python train.py --head_dim=64 --d_mlp=640 --norm_place="pre" --tie_embeddings=false --init_std_o=0.0 --beta2=0.98 --schedule="wsd" --decay_shape="linear"
Each number is 128 + 24 x the weight over its row's rms, rounded and kept within 0 to 255. Layers, rows and columns count from 0. Numbers have three digits each. The size before them is the row's rms in percent of the matrix's.

# layer 10 MLP up, 640x160, rms 0.234, rows 24-67, columns 0-159
104:150121116145094165099142103143173078151117149148145119144116149127122156105169131110128129142116140132169169146118160114138140130148119096150095165121166139083170099092129150102102163136077134128117104138109101109078124143127103141083149099136117162092147130137114088172116129151143149141135121084106148115123123128097118159164161148090131081111117171155160168147135120117148141132140103117115128136150113139093105160132168108099131132149159115110140177110143124124176137152099140
107:129146132136160140059132136157148093118168150075102159112152124117090145127168139146119123108118122122125069114128114096136133162104146100108123142138148136130108150095112095107177114145086113123138154137174124130180112097131100092114137142148114130110134108123098157147131121150171141145165129123092171134133085150132154144180111130126145118115116134164138129125087092134163136122154149115152148148098181086114120177131135120110167126113101105110128090123138119166149124151123167
127:184105164113157164111105155130152124155112109112078109130169140122155105142136108144081120160102131096111118157116152095124121117158152101122133130092138122144160134130122148089147120094139156152139133166095155166121123113089117088126144152147104162112168151135111136135136112162172093141139103115112141141153091126120145159116120134106107154139100127143123147154104103130149150134166117166114112115081130112146131149136146129168149138099111058151134107117127066082174110159119138
113:117124144124120110128117131139129153168135102142112142147200154100106121101119126094094139147135137114146160127145129113117158092141114136137188135098134114162134152120108086129103132135124101150111168130129123170115111124133135102167137168133120136126172146149153125148154153130135117156117108060119171107192155167116143120177119116149156124101139151140146126186130156129141122116111121095123120165083153160142136130084153089162107085089116090152097136103153131138130093123120117
094:141159150144124105067132169173104116129081141116117192143161147113106150187174162103136113158086112120147107116104117136130170130138138093157090146121076104145095127107112139098117156128115100135143102148108125114146071101187138103092127167133078160131150120088150146153134120153110113123139114114121146100140121136131114145159130103072121099159152159162143138141146108132109109156160123121135123110122115134130145114173144162126144139131095118134111125122136141141147147122109112
096:158101175099144148111126137128103078125142125161126114117184186086073123158132113104100132099133093135142105145169127160141115098135088143106140135120109100131131087164161115146115115105164133120100144136162094128168138150128113111128110144178148119103133160063129125117143161092111119120126121130081126135139113158120154152104146091111146135104117128140153162121090128104132121118124109097147119154108183165119145148092177119155110136112126128138130098110115098113143147131179125
025:129136132138120157094126124135170123145089098094098154138168153083141179153169135149115100139126137129149135164138197139098182129141131107127131149139140129109144123148098098114111142099085110139145153131125089126182116105127115127116126129134142111135146121143118137146163122168119115139112144103134145129119082130108168171132176116100134109087086137151146151162079092132117064119166136127108175176127171135136098155114110131144130139121123105114126134131186130139132102131111144
099:142136139119140127115124117121144125123158095152138111144129136141112137149139107120112029160095129137169126129185149132138134130148129134133155145158084136148140103115105081131106126145146105095137094116101101111146118112098157136122099124154104111086124122109156123108147133131101095086152132112136177119138116094094112188104100164158162116118142138137132171127136134147123085122200163146129106110113118152094084140124121128095112129122128086129090124156141145096161125118114174
105:118153151111142145135124120147148087154140123108092110178108142126078139164163126153121105186094082100123131109109116149135128129096129104137145144139137099138111123165126096147116148119090116135155164115105151175118101118142128106087162130136117097114169125153127132123144149140136141140116097094104133150182154115113153181143130137134130152143155122193115131182115108132112078131170127163115095139133126098128084117117145137123107121113119065137108099099148133091145102162121160
102:157108138125161173101142128138159103171145120147074126161188143129138118162126112130115108111055118151105104125129129150132103141102140121090163159131109128076106149103134095112139134133144177142094156160126138165141145092107114111096144118122129098106137132139124145136153146128145106125119121140125178140143096130134117127136119142109171114096115139109109125121115116124153098091162121121101112143119189132135132166122111097116169136084050100138144125082137088123126113116160153
130:121120147152167114137123135138126159126141100105110126137143130113147143113123135113114093162130116133149139183168115164107157162134073179126132142145158109123144125132135126091121177139128128156140089173096144126136087113116137095137115108151121170116117135098159120114156157160120107185089177109112130113160142115145144131168136105100142146123130129151202137158121118119128107100123171117122149121093109160146061126129139136170114156140136154151103125097127081093146111131162106
122:089132116139106171105114143097167137171136117163153181136160143143144119117145105111104166160115101109180143142118112109122115166113142139129120119135174086132145111125122092153137119147142119128166082150086110148138120143137105109169161127099126109142186144164113160132127148131135146165121140127092148135167106093080154148121121153126146142135121127142177101163136136113135066138091144133092099144119112131107104157116177132136092145137149152177132131120180112133121104138129132
095:135172153144133150144121149130151125138153142161129123131159153130153086146128123129122107081131079159150135120096126127162129105105147094134146129157163054129135082118122125125136162100110151116207125113100115112125128144147104118130109079170116175088176139127152135143137169144116117110110093116122143106172116128145117118127118118119170107152117125166086160129111145139147112145127115131154097099094121125083075145152104116131125123110147072126094132089105127131141113138151104
109:182121149115122120126139140158141073156114143136105160113149153071112101141130151175112130150101134164143118084125142167136125131119091105110124152089164145128122114159069124122122107145118128136156089113144116127139122106083121155141097114167123177134173152123146163106161133120149092130129133148117133157115121159116126124149121130144136137156127152086148130140109122205138069110130135097146136129090107109097089138125147142125138120118131135135187129153146117110129151147060138
091:149148129125137174131126106150118110113160101139148128101148149137077159166135155118117116125101098128105136134182127166147153121088149148106161113114134089150191115128102120126125151102123144131148109129100122148101112140140111101110086084124117090094117136138099161178155122166131104171145105096118155118100096128147126130097090102054129085122124135108135104136098147174123123128148104154138157123138169105120144102120094105154156107116124099156097111154136119101145111091126110
119:111171145129151109121141150202172092142146099091131121154088126126100163115163147131103134137131131121107142160121164127110181104151127118131130145180145112149119133120126133158109151132081131131155099146113159127131115136139127156129109139153134141140113144131132091147122152167143161148154117102134120093180125125154148110070133110144100118142136094209124130138122134182146150136153117196126105131101170148111110126142126132141142115134085098117143143125154117097096154165111130
103:148151159148093142131131138164121118124129147160083130188078118126118158163177120152126131127130139144129072199134126145122134113146116096138130202174092115133104103134146123130108169126102127135121129149112118109132124144163147127118119156141116127144152128112167141131154106131154140129082142113123149144121137115066163148153153117135136124136123154125150181140147125147126102139154102104104133114074121154122124111126172149133150121098104153090128147092140140123156176183146151
106:103090121143148107114081133164130124120164138143126118128118138138144142098122066112124112146147109131117072138102157113115167126114122141106131148145149097157119105143112133137153161103145142134157137136099108160175143146092123124124150128180161100122096141145124165111156117151101143130129169163091188160123135130106130129135160153123118125095106142132181108186083144134100095116098110119151123195080098168116147138081146135120136125121116123110121098129151145119152171134128148
122:143120106153145160139143150155116159099118108086092174134119123122117191158140111126098124151108124128174134142156120138152128129124131121154126142171138134093133080123099111102107143132130118128154093092125138179162129118097146116143122145159136126129120116107074134169177123115178135191132151076120108116137091128107119138139168123155146112102113147127149173117139098131094105154146114148097185134137170139097151109123120146142133127129128146162148131134136129119092135110093193
022:163141116129148143117109153154155107160122102138109166136159161121142181147174157117076116145145108139127121174151144139136138121126088108142147141103138118141134103156092131137127154116092123135163119175136108143174131114130111126133118130135155093126128131125125150118190159152121162136122138086143143177124083107125146165114182153110136097108112144148185159176071115113148103128171124125107164141140124126121098139125145173145122113153123119142151150124161086108139141169106136
031:114140117155155149113115148126166120152090071136102177135125171130136129169133136149090105172130120140125123151158186147121168158160098114155138120129136106107127106180101117121090156129063110130161144122140094124155104145115155118109119145157131115136152143143101129140185114170155131143112127114140128139128107129130142143131124117096148128076088159181138147159095098152133110138145127170104149169118148147096096145095134144130145126113076123153143134135164133129129084143125148
102:120129152132142110112089121144140118151111083138108126190133141130136102112139179164108086116144108126143100173168150126130121140154115126140093180136151129102207130125113129124132153108145106138118118135143092107149136133139111148121148138115154084096133135161113113139106107159113155120108073074147148157118083115114125128095135123097125103139118155129144136122117116129099070111133102138122124142183157132106106147124124113154121137132158148096124139122203131060146147156135139
118:146174186141119102103147125145104165116090131137110133167156134100169120157170140128121145135054117144163162114143136138116131159133096098166108109133149160115129130126150102074134140112072135143113109136087151143095096112111152100102109116155138121134161110152158130152156149160122133114108134092126145169121110118152122103135123088095167108086109137090118141126096122156131113136120095126135145116138165150165112158147129149131172108079107129148107098092136135132118087138130128
102:124109175121097113068143158135160157180129138096114129150127134155178147119151160130123121144113138107119081121142140117109178123149112100130131188080175093135122129098135098088164151180095135112128153153147124087124122097152106136142128135151151139145097137117151172157155115135104121101118131138105155127137107101131165162123125088133116120129122117157117118143070115160121137135133131104134138182112165143112113147106145170145162136129100096135125128151180126119166141143125109
024:160153129110128148086092151157145115148120096126086168161152149108155151176132138146085137132116117146141126166155181127121149120141086129171149138103125125126141102188104122136153128123104148131163118124155080122163127126090140096105112132128137136097153174130097144132177148177173148129117130119135131131127101108124108171118159113104128093107090140143150120170111073127148140108160130141108116166102135121107101140115127155189129116118100097139152147122136089110136121151108150
111:144122112122130095156070134114167120134141081165126135182130123101094111153150101120117127133139157129097129198159132101160155132108123073136114107099110127090152134153131122136098184156118131117128112143072127142115089093118104127135154161185121098123134108110101151133140115132132126144139108090111123110183150106076099120138152142156114099124128101144103145113114114114129127102197137144144124146128116111117098127127146141122140142126106122110123178130143130140131120131159196
104:123102128148124101090104125098176112189130117140143097143151148138113115094108084149128111109109105120142149166138144123104153126139132156154149136099129077113099139121131129142122159141122174151113104173085119122137145157094130144120112127100126100106151113142096133127119136100143122132092129108048124124127108163102128106156140130142172135125086155134173154176136118123186144102114106145144101153157132120076100129155159144157111174130126121100148177141124117141161135149092126
099:104145104101146099149113124115109116125119124131098123095158180152094120098100090096096109093117137129138096124144146136164158122190072155097182125114124137115152118122105083095127110156131131103107167105168131092141149107133136123108140117184121112103115161106145140115126101155096129133136104112121109113122120089128186119152149098129127097122098136105152124174113118129156076110116174125090151149119143150107120150086175145133128167122131140148113111135153136140129121108089111
118:156115166141130109107126141116162115154170097095126169106171126114142152155145138138121116133150084118122054142115118117129162141116144146143152145129144086096140146130113140155139119104118126155114115128093117135136114097132126114146111155141139132111108145092102174105141160158151163171127150135106149130108134123124149133086104139103136126097117140171175162150106088140153125146132171158110144116095139097168135104115124139140165149119057068098135142113120145118113067172133135
111:141166122108150141099112112176141109149146099115144136094132126124142158130154170110112113114149141118113082162131162164106145124083120116158084121112130106143148132151132136136130136109132106153155127116107169155152096077142128163103155123147126148135140120168154123110157135147148124104145099134132112163115120170099121119110166101108105138135117135132112127144118093182131087118153112125152138116081134144095102167172101150147142104120070147169138113133167154156099113202084134
030:128151126134122151124100147160144127138122088120117151125135166099142161159137105149066119155126135129151124157133178136153148127151143123154132152115174072134146100159106123133117196129083104104130105159136111157138111094137141097114088131152132125129134128101087147147174168141129134123158140126141116116099110111125127129116133139119159093110092137165171139157091099134154144115139164186113157160119138126104088136101113156160127168109149106174149119119165098116124116165088137
107:125120111103096158100085124115127143130114122150085158135098140119121170134132111117088182125102111108134126162118133164135128137115131143136138133088160139113123090107149114091086132130102172136147103133120127116105106131071102129135118125103149119134146166124068139146131127142115101100137144129111091130114130098088117119118161091140119133087104101137134121120136089139127132102116131202068156111148123169143131133112109138115160079128094151139137143114079103156176151112085177
095:124120164106144106074078173126129148128118107154125123128129176141125125110141110159128049160134114162190148153133154108129136108150107128167153126122128137117115122129140134160180137159101139111133134112151144147117094106094136143103124098179120128086133173148118102130135152141141082092130130106133157140161148089129137205101137138106133141142129154121124156143148137133152117137144112089117119119128113128097092092156149114142156119134146099133106131142160147114196125142092136
099:147135121151090149128121174181160112131130142113126127153143161102159119106164128093120115156169118117166098139122125109144134120104102132157117152114163136170144079144125127142095153177106127114116100164144101130147118123129143106133144187148158138100121090123160125120120134120123155146097121082131122132174144165138114164101130143097129100133146143148112110131102117108137161135101111123106116131134111163079109146104156190158104098166141092168134139126131135087152137163065112
026:139139122142118156115118137143115121133111138155116130144140175118172177184158132126076127139126136137161134138154140133122147123160111118153123135097153099132144145154103116140118192065094137141156175132130111135137118108117125145124124151157147131125157127134124157180171128164147122134121131098153140113114077101105138167125144132086154124133086161186139169173115116153149092139156111127099164187101139140090095152133136154157151138126126096163117154128164128137143113145135137
113:140150095132122122144101118131141115105134125092144137107119135111109110142129187119077106083100136174156093104097152123133202141136127109136120163157137095098150155164117130142132152132149139169156129127142150104111113135153113111140113128164137144169096140135119155105128134153151151149114105162136118128102139117155147124123165138141126110154075107145125137174083109118124105105175140091111131100104096131127131131124124130123145172120156121144167089106163076116108144205160118
088:156130104129160132148124132119115130156136144129124186164122125123180130161101115105118120133171137188119097121147155160095127148166117105114155122080133131112119129196155170129128114119118136124133140112172084119163111122123116070117094137155142172128130127105145129123143118146151137136124149068147096156164123161138125111105144112137137123129144160101105115139064140167131139107113158161144175151148143148118134136101108108160163105163154140178133131157166127102119142121133150
110:105094089134119142128119120072146156118108116143113134141148138120133156125132115147127120139134099148179094142141111155145169115096123152099156146137109113098118070125071124121087136078104138109119158134094140131137145116082134091090140153130129107102157151123101140121158139139124131139144130069118114163159114118137117175167113122091110115111139131107153140145140136104150084107152110082100126174148129141103095167107151154129079091114083159143144134126111139098119087103095141
032:140148138143127162124112153140152152168120109101075161142144132116145166174156117136063120159130127140135117140178131127110145149134099121135127132121163118122137123160101119104093187110121127135164148133139115138147129108124122118135105146178136127113130144118122139128160158186135121151112124120134140136118084120106147167147165129097156131117091147166156148143094081121128094110143133152075170169108185124089094153113122172183109120148119108151135129138169125115118100151124147
101:108132106148112158119147176133128118122130153117074166128148142079093152158102094104123127143135094131123077136157129187167149140138153102141129152097149133149140102132135134097123130110110098167139107147146102137115156086118123108114136173111143160102114099115105120130133147148154153133129128129066123127141090140155125128197161110124101068113151130123114108155139101121104131102144181141058122123120127150122123151098148104110121153108122062123128127154137132121107120126132152
104:143138139133128118123138130156129142136124141156128156158146132121111188164106074136125149154148129156138117123136156104087137142152132161115179113131115158066164152131134118117124169128126158140095136103139101143118098156110141094101134132178142071109139158114104146136117151133111162123115151140122137074108153153127148140096145147124141123071123112142111128129100115130138128124119199126076163149137111117092144109128147180118116200104106095140090117113136106135138116157121089
083:145117114106106124120142092109166144142137124185117147152123125141109147091123111122127082132163126140167177137145176111120136111137094146148140108119114136146112126118110107175133113155126134082131148139112124095157102172100131147140124123127168127105143121076150113111121114113148062104119165150148101163101160155113103109092140092130146127122125145119147128151145143150119095102108136125145132132144111151122067125145152166174070177142124133129141180170108159157146131169106117
109:123159108157183138085144124110173109135119152117142138165122136087158142165159121108123059166139064131113091127160165140125184106132129095138123120118116120142131095170101118138122162093108123106125122212113151152172092139113131115124093147147140112132118128113168151141135186121111121134145103115135132145133118134137161145156105129117115183140129117109116158158123084125142130117131136125112122111133112137110135133129121164116128112088109090119145149156164138135111139115074132
110:127147117163104114130132104155118120144141101122072113110101130103169113139124131139078112131172137122130134149086191177126132162148108164151181103104125131102103115163138167108100133126141116165130120164136136151115061144136114148129101120126120146123136103127091105134185114139149080089144149123143129075104126141147110151125105107089104130151093149178140151152096118115111105104150123120150141182159106169146115147107096148134134118111110139146168137134123114098151130127130140
# layer 10 MLP down (transposed), 640x160, rms 0.218, rows 24-67, columns 0-159
104:103125067063141146096162162116137097156106137106103129137126141151137098172137128122123105170109148118142133100129149138156117144129102128188122141097150110140158154137102123136143105138139118111100158097150120131129170140106108140116159165131181150159151136090136131128077122112156140130098120139135092131110128154116111098138077157152115164157148137123101083124149101124136137149105147128101142117131144112117121142130100116080126100104084120143166141136158061124105138171149087
105:132129058166111112130147098143113130121111156127125132136092064168111153103129136129157164107124125122104158100150106107100086123130116148110151105121149126152094189093186101145160122135121128118133137133117095128149114187144117126161142130087094126111078095103190118133158139130132134088139150104090147122142134132140143125158141115099141139149145158117131092146116110095132112123115095109157138124161081105093111140109140112106087112145144136079163155152147134120123118149122120
113:120113118124148182148120138138123131120113165091121159126139120172122116097123103112129085147091143115100155110107138131146124087149120107110076117135133127123137126131088165148138129116159125141113151150134115076078131102110127140148178150126134142145131130108127122147124114113115124147126113113126122146163039097114100122122149152114147182140069124104123166170132096148126083084120120143163122133123136104127130154123109109135123150157135152099103077140061134120126177088149144
113:139104119169168138150131158140145136120147123131089155131133136093121160118133092152135095137119132171126108193099104139131148143098056109113101128145105143126147119117131118109101126114112123161168127113105097135094140132151136123159146135099153178129088103113103137093119147089151160132131131160115137124110115165145138062133132080090108134142113099146134116101141141139096114184121140119089120135061125128124110163150081174102138148127088127135128129131171128134095148120143123
096:161056144131138126142132141128128121144172132146151125119119181099144117168116109131123073098156143117162141144142121101133103161138126172128154152120125115075183170131155131171137115139130142107114163157089151117136158179097136116117147124111107123174110111154143140116112138103138147134140162127142135061138124119104102144106139094127090108084076124115147106180104113119110136109142140166112143136105174096126146107122114102114103130133110112162147150140102109117118114125161103
100:127133109103132144124095122126144177139148138154118096147143178143137119113123078149104115111179152185111171095152126118140121119125137133113103169131162158163072113146137114138145148114154116124011169105131130147137160124151115159110139122113113126084129115152150115121089116126136144137145154129085179109151146101133153143153132158107088146167157128138123123135108129089130143135162125139121126131170113137179103143115113123131125141152147143119114125125136142127113090141151107
020:141168161107057121125145134110128116131099109149122096136157112118101144100155151132181133127112110121108158109113119121078132132158118090161100135118153127138092102109124110182118101062134153100117080103149145117139119129137129131110099147124133097126124135170121146141169150100145162097122137124134106124161132104130099127120158124132125120104106111129099123134144164125101076112117160152089087119158111115129137168098108183116186122093095132156134144146096155130161136145140090
105:142138108103140156125130110145133132132115156145087152150163121162147149137160104091116116128158086103139118096133147074138096112140123131121101131135124161201108145143129137126099069150112123084150169129117116130166163118168130123138115123146135140151122151097137118138108108139135142123137155104154131111144097170105138140122142156126135185122092111138116133129101150165140099125167151183120105114131115090179204107124127106079107121139137139167124139183139147122112130094133142
106:124126132146109127069122118122099111162117163112102091126099131113103116143145145114146129134159133124147150139096131120127132138175115138126136161107103105188111125132123089116124090170134140111157098153150132131158130102123103101136159077160135062095160081127114168154133127129080117147164137111096148096136126163139120131139134137148141168159135126133137138136150091073121083188123110108106110119117137124104164097090102190120116120103129106108112121114142080140126132106147116
105:169156130144097128172109159186131115126145129091054136138094175066106087197096145159088155137122119134156161130115139151121101166107187170113092146117140124128143100137106120140140134113103150141077105136130130125125156104102165131117111115125129099103115133128101120085099110094127122137127155131098119112158139162107126104127146128120112119140156131082144141132150145117145160099128125126116111139106110135147142129122098119110124070109150121121165122112122126119129152174144113
112:128129136142145123103137118125108148154110105079144069105163105137136124119120133140108133176156116120108156169104136147119105115109141170118089089186170138141082102121125135111140126128109126151115164125130114143124119133116156154131167097152157194161114160126127096122160145151115107135140191146125119115151115118181115113128148191092154152109087138111163146097150130116113116121128117114136111140131108103163117138126147098110096102173125126128105102100121156077148135093158120
122:173134145151128133096147115117114179102165128116126108131125157110121121134139171151127139093109117098113166156151124160122125128103145127121110090149104140130120104121147142136131146117175089118204147139123154132114148096125129102169136125040136104139113121125153066130150111113100139141129144170130136089099120134144107156125114135129108114081145137158124138121128142176085134136154161161118107126126136124147126143138140113107105132114170176142164163148182085117128144115079145
102:162099138134127099150100087111051140138104148125090153113083129144120145165103143160130096136142153117098143119101112093126143092151074139123127113114134183147146138142136124125154085093120115179118165149163160085128143105104140151147105131126160129104124137088140151133126129141061097125149162157159135138099065162111153130126139115136130127112103183084154104143091128116140112102115137118105133132126124111148153132101125129141100117148145144096150134163126115108121103141141108
111:133098160072120127158125115133111168145110125122129145141117162111147126100121112107079161156078140191115123120130089120141138104136121122130121180108115156138148116114140124173126106096114158174087084106124128145097144125110158103101183170142078155154098168155181101148134106099151085096143134138131148126125108161151085126131149172134136143118101154116133108132118155128136121117119133117130117086102155085149124110151090126105149130139132128142115120171104122127165104136143119
100:115158121115113077089121154122129136192100127162103113146084126121173104105130107163073116104155166136121139134081127117135135153124118105168119151198116161107136157118139116122148133153108135125116121126145113150139146117102107155170171182110114154145110160131134121155137135140141121127116133188191148151106123106108106118113101114149141146125117164148176134130111146099089087128120128116090148163098119160152148114091105118153128136129141131111142116152148113133155091134156142
121:137128134151130134115135133164157107127159130114105111123166160127095124089134169138144135114115149188128150133127128124125091117116134098113126123164131128141158144148084127130128139147109154171102107087127116109120064137140113149170118099128158090097117102088171105101126133124082137149152106127065127108108098159090128113152128147146168157126087105169136108157134122146126126138172091096103074133124125117102119128115083125105144119116152121150174140145146145124158125169177159
103:116101113135143095144126116128105144161109114134139154138132078127154147120093153159152134113161136121116158148109152101111123110166153135081099074110135139151077140142144136125123158091120133160167101147122155111132129128135123124181101114121122140120104126141128088162140109119084154153099199142078133126148133136130129129111148088133126134122143109132120087109164150094136091083124124113133173125141105195128192124114142111107122114149091104146124128127088101143126124116072153
114:143125133145117141162156149130107131108083106100102102143118130121150118085123235163134107154145117143134149108125110113108083110071090142111119147105095100125089135098126136136134140124090104177131084112109156198144166146139117144162124098130111152122143116120144127109150118141125104147089127116109164134093151162105097150106145093092140160125125137112105128102150114099149159135145103138143141146154157114147082136126111152138108116122127118098105148122118092158159127141129141
110:145085119136120129158090115103138109141140138136142121141123020124127137146108142105144126120140130156113123093125157086150136137099090116144154136160142137139124147156124157134129174123116097140143122123148126135126131130103110122164135115149141133111133119134142141132126118081111128142154110151011134067111110164127121109145114128124087097112131114150120132058196166120125137121139109134119110135160131143112114118123140103134108098119126157134136143115127131107114134137106062
018:080116125102042159111141167130113134113130128107122174085127127110143126108126104127136135095117167149161117065101138113179133107093120160086107096202100163101099129075143150121138121122169126127149172115148117110150146125127109158140133152174142134132133130170173120140139096108109132098149135152119114138120127140089091163135122130154153099150123158143114146132141120140146125143125142116145148124132124126122180142153165149127104105136173103138106147139110137115108142147142138
027:124126102135121100152167124115183103149141131106200091111132113126144151114114135122122104089159123126147130099128155155120142094144134144164127113122141114125156096147148145141157131136129109121129158153058123126154142127123074157160100112090120117127163135139111113122127105098109118139123130167158126129129133125131136144139054133104122119169130085112089100154133134128169140133156103089128084128077145130122133125093112127155146146159097148101111094187100111138182093107127149
100:142117120116118067092143121097111138131072140115117081147106127136132116103140146136089168104143129123107124200109118112103124127136092138114110132166127118159124142144101172123085114142104158145150130135101113137120118144116109172122087157116121128128162145118107092125159110189145127104149090135123160115148182146119096127174131155094154115112158119120072119133145125156092138120123133103124168103126128151142110112096135096111140130094103157150093093143146150099092133171142149
118:095146081134158169156160085131142115136119144128122140130154168108138096094165162059129151164144115098166128110102114115101124108122109125163133140134096098151096165157151140142137115140130149131130130092115114157163195137143098140166172109125142157109146096113120095113144121126121136161126122166161125111145125121092095123139123147090124130110136123150117137149135160108106141129081125138091104144114091108139116083134150105109172145144131129145168150140150082103084159129158133
097:125131109141151156126143157178110131149134132142119151140116156160122144086157107140127143071112162132092114152144113110105148090128145122117113185111138150134110124112139125126100128102127156104095126121110183114123137121165104108154099093128105123131116106073202104093154126127119124138108166170113158133095138126122142081121151081174136142153128153123136106131108075164113152098124098111116127179138134162094146093088131124133128154101154115128120133123168145159153105159132108
024:097075116139108117148158133116151138131111099115095121139126139116153131097108087139090144082088135179102105163105073119128088106099152099158133149109091122118155121108122110148142135164147115117130169106132078129112154131114159167126167147110134123155137070098123098082154115128125123162096138092133136124108119137157111123165165100119110131134107138113192133117147075113121128156107125158107082148132158103112129107130121138154108132099106143115128151086098134099135155136113119
107:102138108105147147134122130182095146106165109168156101131098109142115124158123090102150126141072151147126097115131122080167167103115159133125132135182156129134113124131158141133155173102117109145115145116102109099147107114170126108106170151089112152103103142156088131124162173134134117121091165159117109125121130153106134127120112137104106121120140113127183126154130117155123128118154173114149080134145115091118101110124131122135148121142147116172109157143148114132136114087197083
110:117137120146132077116108115090109148111122148139120143131149138122109169143147155093137158089144107156138121146161121086147159120137119088068121082115097124120121149115127134126075129094133151138116090094087167100117134136120155138142137133076142108156104146110153105165090136085121125128111131122159131121178145123163124146128135109175137115099091081130113133133144106151063104127120145130130135162115127140120167126120117097107120146159162112187108117141130126120151113060137155
105:118156104171114200081166128146137120167098155128139134150099132132151113132114119151136112151133122160149120174136149115102136151127162102152117179086131077122124080108083132165110106102133130160096145111084130113132098128174104117124149119096130135125132151162131113090141141111125145099119156113115122093089122112134110134153098138135130132151125138163119110085177092135136106100124137113114184095110120125082111145147119138094156170118093143126133139148148138133137103101175110
107:167126135123134122112084151141126116186160076112126134127135068126149119092108120128155062132123138156121132115124079139162108128132161129131141074152121102087109127107136165139090122123103129138117130124154150093142147147129168143159093122148121110102095130112102125103105146086132150151087131106104161099138136114151130103149149098138140129097169111083176158124125128102114093156061128120129107156113096146130129103105117127137136161098129111077088131132133113135143134114131162
112:091138069106096128141150142125203126155124153145100146109137173133153147125114135126134148078167147071094131131142135178125114104118120136143077128135130166148135132134152132123143151150104107116158114106140170127066172108116128158144126105127143138123134116162144141105095114131140140123147127154124117131129157182142121125178147108134116126101075165130147160097143130125127117153122119152141106115138162116126072164134127138101139145135090116128101105080101105100123143076136108
024:087120151141154133081163093137153153120130156133148119122110099167138069121087102144158131072155081137132139129130117154135092146126147138090137110133109125139111101085130104134107112104164133084122104129116159143130121163136123136159115108160139160133107114150144139077122110072134137125072144159111120145110186134115114154129154092152154147113108119082143142126152122123142129112146154121135103152137110142129156117161175131107082122163130113133102114121080172118147169109154137
108:126151129097148081107085100100146107099194108138185123132132131158119121126168123148125122123136112134108116101159067088115149134139122133080156147140127167138127111156134142148140109132112156138146091120097146117127112096181139108104129158108082159107121094173140095138072125111126148124101162157115149119160089103148156115161132179163129114153130107137106127090124140103149113147153141131118130145108125122146149111157124127156146157137143142138174137132068104125131143132090137
097:124115099094097092090118121096110175178119145162147130158141119153114137099154142138115122147084113148106120134138142123171059125083125104142142146120144130108119161134150162101110114136109157134130139131088116146129151156100149124092126136065152136136141153095147138120124153158134134120124087099124149133130117133120128115081096118119123159085097172141103114125098087102118126089141115165120123102104116056082136094144142144128148117172123105132122170110135168154154136143112121
105:147132134141107158108116080186074163128117148119135106122098131135115141112139132136132141129175082120148143138149119108160152092102118096117181103131132131151135108129121100096107153138109133142121145151111116114129111125149097108161115157138114124073164131107124104135115151068129157130110152140080173124139130151147136100095163115134086108139161135148086117136105140172122138089085144126130103147171099127110153108111123069079125162156141164152108117154149147139133130123105088
022:136039140114165099137128080122138125088122165111139115097112081135093096112099152106165119147143122140121146118133166120178066125136135140142128123126150140162135110144154151150146147136143148152147133141132106141137161118097120190077139106136158111123092122137107085139130123071173147112158117133124129146135139170119095132149099133128164156068158127088116150102128129108113136171124155156132150145091134117095140122159135149116141134141136137130122089115129115131102131142143099
113:149153126115108141135146138133152111149142179150109081150116113108145113105141129064130142160144139131117140129175106137101127119124137142153145121074110092171127133078164152162129148145112130156170128140162128159114126114180149139108147107171110110124117073129123135140125113161103106117152118111082142117158149138129127172122127113122136131098150099122151110111126086154155098139091100131082081115130170131156114100126122145123112127117122118105156154178167111101092090090111098
086:096092104143137101160108147094149116162159122162156118130075134146126096116136101124177139084111114110149073111136119110106164145155129128105109139154139130150155144132118102130136086088130137138174118135114146100135157179133098193134102131130131117162123114126095105124166157120130163154129154153121145122117146100114104185173117180158110139124137133112104166117148121105106156098141093128137124108133119141184118101156118143152105161103137131141080118113145129152167103120111141
109:140144126149173141102114123126103143114098134160151100127144133125119112130134095119120126117082142115131137155144148110063095145064176143127134095088143095060143170125173141132078125123129117154120142127118128147128068134151135115163162167137104110156143126117104115163167110149138103134127119121112116167127104139087139170097121140120131125160139121157115141134121127090166150118155132129114134124105119119114151109143121086132159119086082125200138109099151142140113157157151129
026:192116125095087119144095127164153122142125109137148073170069123107088149132121145091113113062107099154127102106169111155115118143123096141126150115122137142162120155125187093132124138125136130125104128132125136074142204142135124146158127133103166148158091125110131116097116125114140138146146115152105143119152118135141142080147125121057145140107121142099150143172124148129130109125079069138135144108128137128124142127120156117115132132144142141099160162137136111127103142105130129
102:138172150157104135117094133134131149087167142152169102148118052156157164153140150146114104120119128098136150131097096132126125116130172128106145104139131127125100149138121125102132132101116095149105139156104142127104120122118062149121092117148120138147099145156181146133092149144122077099090090144154152121105095108202153118088100144133140131122093130133139114164173091114163136148117112104141130159139154159141116137121161133123144130142136134078104135154115105117139110105119154
102:152132122168099111114167123117119160122140110164121155120160091139080149152171124119146102109133169131142135106150172175142117126117117156055125131142115119160145126102136129106124152086101106146153137127157158138110171138153094118118101133090139103147139098129115140122119106147123092099128118144095113105110147139155149132178118163174125144087143105119111117139161145121096133127153084129132106114166142098156136186158106124121105115124118139141133151169132113122181155094074110
090:139153118148115178104110178173129082118120134077161167135117137102148138162141145101156137119151144139109158127100060149140082123118183085119100118120147112097128123140135140096135097135133144137150121110113119148129113092124131123100144161116134119155081130119092170133168170145096128156139128144094174109163125083136148149125127147107120116125149140129155144092094103141091161158130138093114118140113157122137159124098136114117172117097109112147111132117172138079115106115148116
111:133062112129136160107110168124106121127149095129143142181132150104125157117110137158144163158084149107138155181117163077117135121120183112121145139153154154135180163128131152112106166140104104126149140133108107138094147135091099143125136102107165137135157105139130093135162122144189182137129129129143108149124137171173131118131138135155118119155154129153119128132134143118178150110105102124124142128115158118088127133139107093099175090127108143128157169114110117153146160163130136
110:112117084095137124103092188119161137117163129150102153148176133112137105120108143142105118120089161134141117165125098152110147166148141138098149111145102123164141127127129122162144093128131152172111107079093126130125185080127151160118130102151101137114086096119174119108093112142076147155144124142141115190142092129157141127157092149117155130142156103107131126120108083121118139069123103144137102084151100122124110137126124137170086115121129132119161121124163138134125119124123143